Weights of a small GPT-style language model, trained from scratch on English Wikipedia.
Architecture: RMSNorm before each block, rotary positions, tied embeddings, normalized queries and keys, paired heads, gated attention, hashed n-gram embeddings, short convolutions, skips across layers, capped logits.
Each number is 128 + 24 x the weight over the matrix's rms, rounded and kept within 0 to 255. Layers, rows and columns count from 0. Numbers have three digits each.

# layer 7 attention query, 128x160, rms 0.13, rows 81-121, columns 0-159
106161139124144124145140159167130137111133117165140125102182155138083153112123119125074127124171114196102127148151120161114108116146150152090105152104069119144133128131106153130150147103100109111136090108151129093130118116119116130155157123134153142157145121084124112124067128099099120136141137097096082113111147142166144114123120152126115122129160168104153081085135098124107138167133130136120171161151122115089169132116180123097097102165102159133146163131121155133119131118111157
176108105130116117115113145109195131093131122099131142154098135120086104138127077113140127136156146115130130161085134153113135136142103100178128167131115093141109141097162147059096120125168122139169155121129111121117164119162126127112085097094169062166143152097120123115091129111151145093126117136108134108138134078180127181132114130132111149133161118078100117093091159118069131130157152149153148146187141146147135130105116101137107135116086121154101130171142160099095153113128133
155135129117133181156121132145156139133137119087142140140145140133116166105177128097151105169154186117091176147149097165109127108061131145139118164160148138104134103122097107144177115123129146111091145085137115121168120147114089116125146137159176126153114143103100155085133125129142075147111168135115082121162112155106118177137128138134153143144126119117100118107148113166124178122140142149128133134132151106124135103133095131136162141126124182133193114110146138134117130148146152
163133102138096136174112151147152096144100139127074103137137152119099126111131130150133105184121160150072155131134111116088188104151120105115099116116120127094103090126159138119161137097103124140132119131156107133131167128151093110132145158154184150100144124144125108134097066142155175137121094139147124113130085148115061173130155115107127147128105115176117135117157128124127107158122152138126115135126111148101104138139130111142123103113136178133124159155105101137102151121151101
165078124095159107173160128119152103182115098122101179130150135098101112132153133146102126117152119115129170137126150156155146106104121092117155104166137145154126161149142132104074129111127127103104127121083119100131130127143162137126098116115109108111098119120162093158146126133101114111113146127134175144132107095142108101095138145109144171170096166141170142160163130108133129132138158119105136123147160103090139134112101136099120120121149166131112117099108162079117120114129155
116142087123126117139152141175136124103108144107111100124114114158150171141117109123169088118098107132133133113111151131118111094114118121138149133111116127160146114132100130133165104173100112130109110124089166153141121126136144181152123133150103181165123100190093084089166115114135135102129086100120145081149145139088116146134146120125117114121081136142144120087111111107122116121127116149159128197180124117145125145144145131119148137146097122109148133153148135177106165143102105
107159142184151138107154165129154108098144130125082112114118155110116147126103155081127096147106090125155117142143160116120148162098136161084098096129128125139164154124125110140153122145146170120136119130144127112135154118116092123104134096129117139153124092130135113137126103102149068112097108105123131160110135072103162109150121132095120135140125112115139165164149125102115143103141159160144150119093101123125117142103155130108132163171135133143134185119132116133131094121103141
108152131131155103123103153104161117148153117113142127138112112138118146160151173133136121108127111193150151167085090134115124135168136120107112144050152167091128122127121141112170109135112118154125104098131134145158152113151135130124134144105132107133143112115133139130093112125139147138075154158101140080187108137102119080090098118149157190141077105111110113110110174138124110124140115133115151102119148108145127098124125124120130142137172149129156152145083159115121150111156157
113124146161177118141124161107100137136126159139112120133139189128155130141121098167137142121141174159161143108119148124094106123163127166134108151154106136129117155119168118165136116137142094138168098098133137126114121149131152128128110128120094110137108098104139139103139130139117114163130136140116145131089141154125154133103122129133166094102199139107147117117146135146136152123120158132149140127137132114116108118181133135159118178145039118192126098148089104135120138156112144
160150163068151126115105163143140138099135164086152125130105098124104105115120121162102165126122154120194129146137134098164123100172126166178122174112162112112128119162084138156114139099125086162146147145137090101128115126159125129107122105111127136094134137135131147165160159145109174083108106119115129179129141112116131124100145114121131137150131099110140134139106146147128170134127124127134124130074145107137114073114212156092126112121099127184095121160081118118099170145112141
117152114133115114143094129155122140131119146168146083110108149091117166187116160091137095111148101108122159127115157125132153090115153141115144097113152122121118111147125132160149177155050123133097103143157165083086164163173129118150098159134148158127145128171113103154100157121117104121101094138127116102139127147132148134124105141131152091126117130137131061145142147143152155151150090145132097146133107112131135120128111130148129157059159176114145159126140062147103146119143143
122096111164147119127135161117164115144132099110164181136127127110114095115135106144110153118171123152127135138106178169136167147121124095119150079107173110146147135153145127080137083118060114105134108153097107203138133102125115161166130126090157129116143110139135132131173080116116130128129144154123128092120172113118115125162111124109111122213120114144151114067147135099082096112110172141110113160130120146124133110099160108109109148095129127155156145136138116134127097144167132
117102140138138112146117148163123144109139097122102117109110142136115073141110094095113117116129149166112132096101105150122168062128188115141105110141128115116122139160121118109112149141121109076151091094112098104122162128095109107141112147142145127102137135129149145134058115129104130092128157133115144145103123144135105102153125143146157148150112133121153132160134081150167119111131131154128140156175130121142138129142123150135114145104120141119142149124141110137118142115123109
141165122139174066133116113109146135120145147105112140147148098114147128142122138121141120161149103106157157147129145114080129123157111142125102135122139142139178099161165192123153121119116127158066140137075160110137129156142129071116117141126144110144138150119145114147145134085120125157077130096118140137146106124110138129145127129118101136096172147131187154125119151115165124150137137158147096133117132172111140140161116102136145099157149120147126121125089120133132105124159121
144113145106157133143103098139065087111094118093106095114161104163138143123118114137088092147126102107103112158106130149101134128134112128129128092101132079135135122102143094123073092137114124158084125112115168126108110078128141120119130114180125156100120122102160152098104108142109117150159108136115101154160133126103124097091110122154093124099136146144114133130062117136123105150110137121079136092149162091122115120147131121152115139105129146065129127071152076144153106127122121
109118117146131100163134172133103182126132110042110101148131114140137174130116154152111139106123168097108137129105136128134140109098143144074156152084162090142094124111134167129097129131103083142119119094139134123127110129130111139134135118148132124182151082116078148076168121128102084137108163164132101130118143083129120134112119131116097122131138116096061145105115146131096131128121112064130133142109165088123110125153073160084126141144113115133122105085093116140115151149124120
110145127120118164150127147121151162093124165200159132121143121078105158185134159091105129121144096102151106113120102085110109168146126168147095116120136133150127103144164094123148123108132115110140206169120165121168143142149101087142135134093143138113090173138159128163114097141129126142155121137100117130110108132145126131107125114171113165091139117133187125103117112115133156132123146130122091128172118167125114100095172100131158092125115137123106112124154128141176098096114129
090121153150134119124145132138140137113130101090152092141105153052171128153100120070115128192113153121137140146129116114155122182117125107116132115106143092193135152118078125116157142099116157109139103116132095140141092137185112170092111100151099127144089119083097128111133149151113067110165158157114123154125087104125122164138114130181080160146185178121118116123118132095167154142125099123129082119125131145130120126140115127106134151135128127132085152133145105098153142073119134
102156149204146133145128145097150137122147089162110167100114110121121177154157169131129146114085110143119167129118158146109096167102157146121130132107153138127136132142180131165137138115097126172143109102120105116122142153129083097106094141137143131127105111112126103108105136139125145142083136097125123103136092114152093184112070098132139165108160130134131171152130115120102138147102132121170138125127101119130159133102114137089159113141110123126103149132114112114111127120132134
086173169150121108139119120134119157144145127143117143159107118131105144182153165137116102099105089115148098124127132156125132170156126151110124113117142143154163109138119116138144118143099138114161123138140110115152115137169137102144117152140139128132143158132136154112103135138136142137135167156118123118117118126148113127135126151124138140106125134139140166133147128123120125153127165144137109154124165116146124125140151114124139132119165099088138114130161151127079113134163137
098153165125157129122105158104186140103145107195115179181149143112112153184153176065124151148176132109093118099148105140131133158124143138133095145109168152128137157123147083105164141094117144129111129114180138125121065082145116081123137130121141108123154134125140096121114118104159148145126172170153112170133122127128092121198107109103104112098129148162115106148134103154126084111117149137162133126119124127175134110105137114144139131143114113156137097103161119144088116122124114
124137112157135154129088114091130134082145122140125100131114118131138091155085149108105134127115089155133140110156160133151127126159149129150143067111135120105131149137121127094164121052113123106092133098133151095125089149146068094098115155089159135109146105116134143147134160140123127128090102109137126150135146114126123138105131139101136098094152112122166085115116173192129149132118156127118090085173127145087114138146214131117153132144134132117136089096084136134131128139137186
142126102125123142172150139098161128135133096106130155145184152128126134083116094085143145109163158137101118117129122155152148128141146104120127119137129153142085116135115150127143114133123148105143166113121150118138129158128105101156121160120141151114148107127161081137114112090115113118138117126109145165104147140150132103137145118145165129162143174110127111146108090128136112130127114144141144139115124153098087128124134147134125127099120152162140118132127180142114135124080129
102145137121153098138115133096144119083076123134175094123127117128109180146121143165115148122147136148151065146159149128115141107150135128135130131114147125120103103120138158118113166122165117087188140103107141139127143134094082126127147136142126128153143154164109140104092149118074122100119166121094124160170153103140130108084133093110115123151146121170103146097129105102201086135155105094120162106117126110139105133161150113149138103151144148167137146118124103088126129113128117
123151129133124119104092163111132140118134121144113157135113112101152119148125129138151126093121146170128080143110133190105114127102124136117094102107111116085161099135106113139104114135132108106148125120138139141115135082123084100126124152102151096112145148132123144140119077121093144157102132127145152115176139122162141140082145119144099100133157144116166089173125131132148122097095139130099114109097138139107134120107114130138120124156137130116131151135141102154156144151130099
146129120135121085129141123132117146123171135146176159175111116105134178072087119147163141114148136102131140133160143115114144135165116142153161118090101152091129117100133087132084131088134119132104155186108109102125172138165101127126090123127135114155120108130081147153159140129160142109097104126136130137133160125107142127117164154132076149164106142076117090132135192122115145131117111123135130107117142119160145145114149172168105112122099137131142137131135157107137091145171127
080133096092110097118187134091170132108121114133134108128138107133109144114087130141142143116104107159112142156131111110171118162108143132121115149152129126117140138141124116122155132139109112115116154091170127112132140138153112134159140140123139148119100099131119152147126094097136111092103096137164141125146144080117114107113103150134122103061161123155106066153091200154105169125131086125120131149157123116113110127104167099147139112152109112165122187130145119159143137138143102
144173156109150089165136115118152077121167119135120107105140143126126145171086164102141133117113112149146092146154150174113162115125124145095157132122143172112115155136133154110153108124126149135107130157140177111150122083155129156187107147148130128104148105108153094098087101125119113094088139090093109149090121100119114169139085161154095157132116132101151101083122135116115156148112146124115063103156130143147167139133105094109121129127113132118094122121126156151105111092124134
067186132136161124129142150106162152093150099120089104141082131139134139128169102125109137162161157116077148134132153115147114096119122149132109105116101089128097140167077105145100151140102107141145131153109133098117159095127116081081126149136103151162147104127168125154121116132109158105136104143124129120154121152125105160118162145135142154068093092162104142095100116120134100121145131129123120141121128098123092128138128143186148162148128177100165117119156134089155150144128109
133109123097085134131104111114131162084173177074127077111199155127104143144072140090166161164175108168094102126137142134148124145125150104142125146103104131118145153149147158155122164152131117099136128151114124164131125111129193130127141162129174116092133112128146153136123154113119108141126111100115133083114102127114136155146132129123125105159154134139143145156125124103179104154120150154126111097124170089191129128137154100132180154140172107099130119117146123050159130137130118
108174146152148107111089130192091141138121128124130117117126111176169122140119169122118097142124111176160099134155129136131143131143151175103144122123143109123111117119183098130120103137134116100154172124106149098127085112094136180129120138142139136167095059128107137134134146162104136125124152122137162167105133157138161089098125147152186155100141195108148109090108132108116111102152112146162136103152170083134112135110087145131152122100126075101086143163124131114151086124104156
113064140146121117158137079123066117108110134118110165117096178171139096113120134120152133145133129132137152091137103072122164168149128107124099152105117125151122131087158109158117149162138120109146141130100134142144122134130107094093113107126139126123155150138146175139134143147111112144122116104154147157129123128138153110165094110176102128123086137128138124169127151113148100075172133133152090105130095145115086137151105102153126072095140080130090120051139097127123160151120139
104156140146139067161102174125132130095151120119138133136100137092135107125114108135137132141130138113096105100141147104114187167154133187118151128136124138080119101139169175108142123151113108115106140129146157097129111134175080135121144140142156144118132139119125168165142129141144113128143096128112111148130113141133145141171098118088153106099157110150110104118121127119104148123080129154109093145150143109166116076107128135130096158164140126153114124142117120122135125071124137
141156113122132136111098143129099090124099131096133171117112137144180113108114156120145138099157163107156110105115129116151106124140132115154129136146151125132161150138121142128077060161184109128080126151130159136098132108118102142068120165085151144128113165163082106141100147125089152126083168112128097093154171092115135106115083104138116116138167095192126157132121107122106098127125133111164138159114162129142160104111113142147100117148161138114130149139129150115158109128140135
119142137136135137114097118148131149142154107128111138095128125116125104115117118135168129171201151095090120116150105107119155073125108105149165119147137113151123101139094100124153116111111105108150127140146133140136072144153119158113117139182161142163123111116121182108137179121107141167112179092075115088122117159137151172140155127127146100150151092113127089147171136124161146143148109123177073119135080127100110131183101121109134132101124148159133119096131124120127154131125102
115149151085117144121100152129130161139126122162166158091138140098116132165124115118099110108083049197160140061114120083145076146143138097121120113142148130122127102114172125125109163131148119104103116141138137174145108107149133076136115147122167113132159152125101146130105087126158125168098093079125116111152144173127153121135136121150152151129149129101149104101088174115123138142146160131100107114148170149143101114141144137131159165119117147075135114127141123132086122144104165
080132189065145114127124132150133168139141122121081085124121123158165116111115163131141104169129111087149193108123147125122124145101121148130141084122154125134152111138150127126093116108135115063114150133153143134104175157104159105128123136155151158154091146138089148140139145130124080133152153156092120117119142115161147120146145167142106082091149126177126128149145156146153121111152161137148123148170090157137129135125138154132124121117116124141097132099163140175121152082135122
134116117143149125087134069127147135126147099143186103108134149143128097105119129143102119093146142127139142124126143112116140130116153106084127150113087151145141164137107130141130117117145114183137115125158187121092138168113128140141093128121113149145094116121146093102134143144164081157078117143112172114122121121137105161133150095129096118133150100159128185129154146168159150123119118143153152115123103146135113111127132121072135137091140140126152113146087103147093128149102122
146153103117147115120156143159145150135135153084123097149103145110130115144158130117141190143121146157130149112109133129138131086142109137135161141133118151089158140157114108093155172113145156153136141136114145125141154131084117161134128101111105090159078132144091121102160154177126149131095156134124146113134104181094139128109142142123151141115091127170141112143155100136096130152119125139139137090141181162155145141143139134098096140139109118134111112156108140142105145118144165
143112163146117124172146115092107139133143094148148115150151151094179107095085123160082099099133149153169125130100144121150112160130091117142144121110152142107138147139128123086187123112120135161154128081123097136134126073128127150108150127130131136173105096107167183126120164131182120138135106106117114131106125106094145143108127147097105147130117090123161108161114138098152115139145100123130142178159081162173158157130121150145154158125116128117113126134131161108139122145155113
090149107102102196120128050117150106130144162111109132124106181148157081086146098102130132143120126103162131166157131134104154144140096098109130111117102160146106104125089100135147115115106130144135150144116172161139144127120135120129134142105078159127161117153158139153103135104103141171145093121141137138160100108151141146151152088097155120100179141086188104174154093133131150129128126137130102110169105136149099143122126102095091096121141129123137124137129127127128165136129164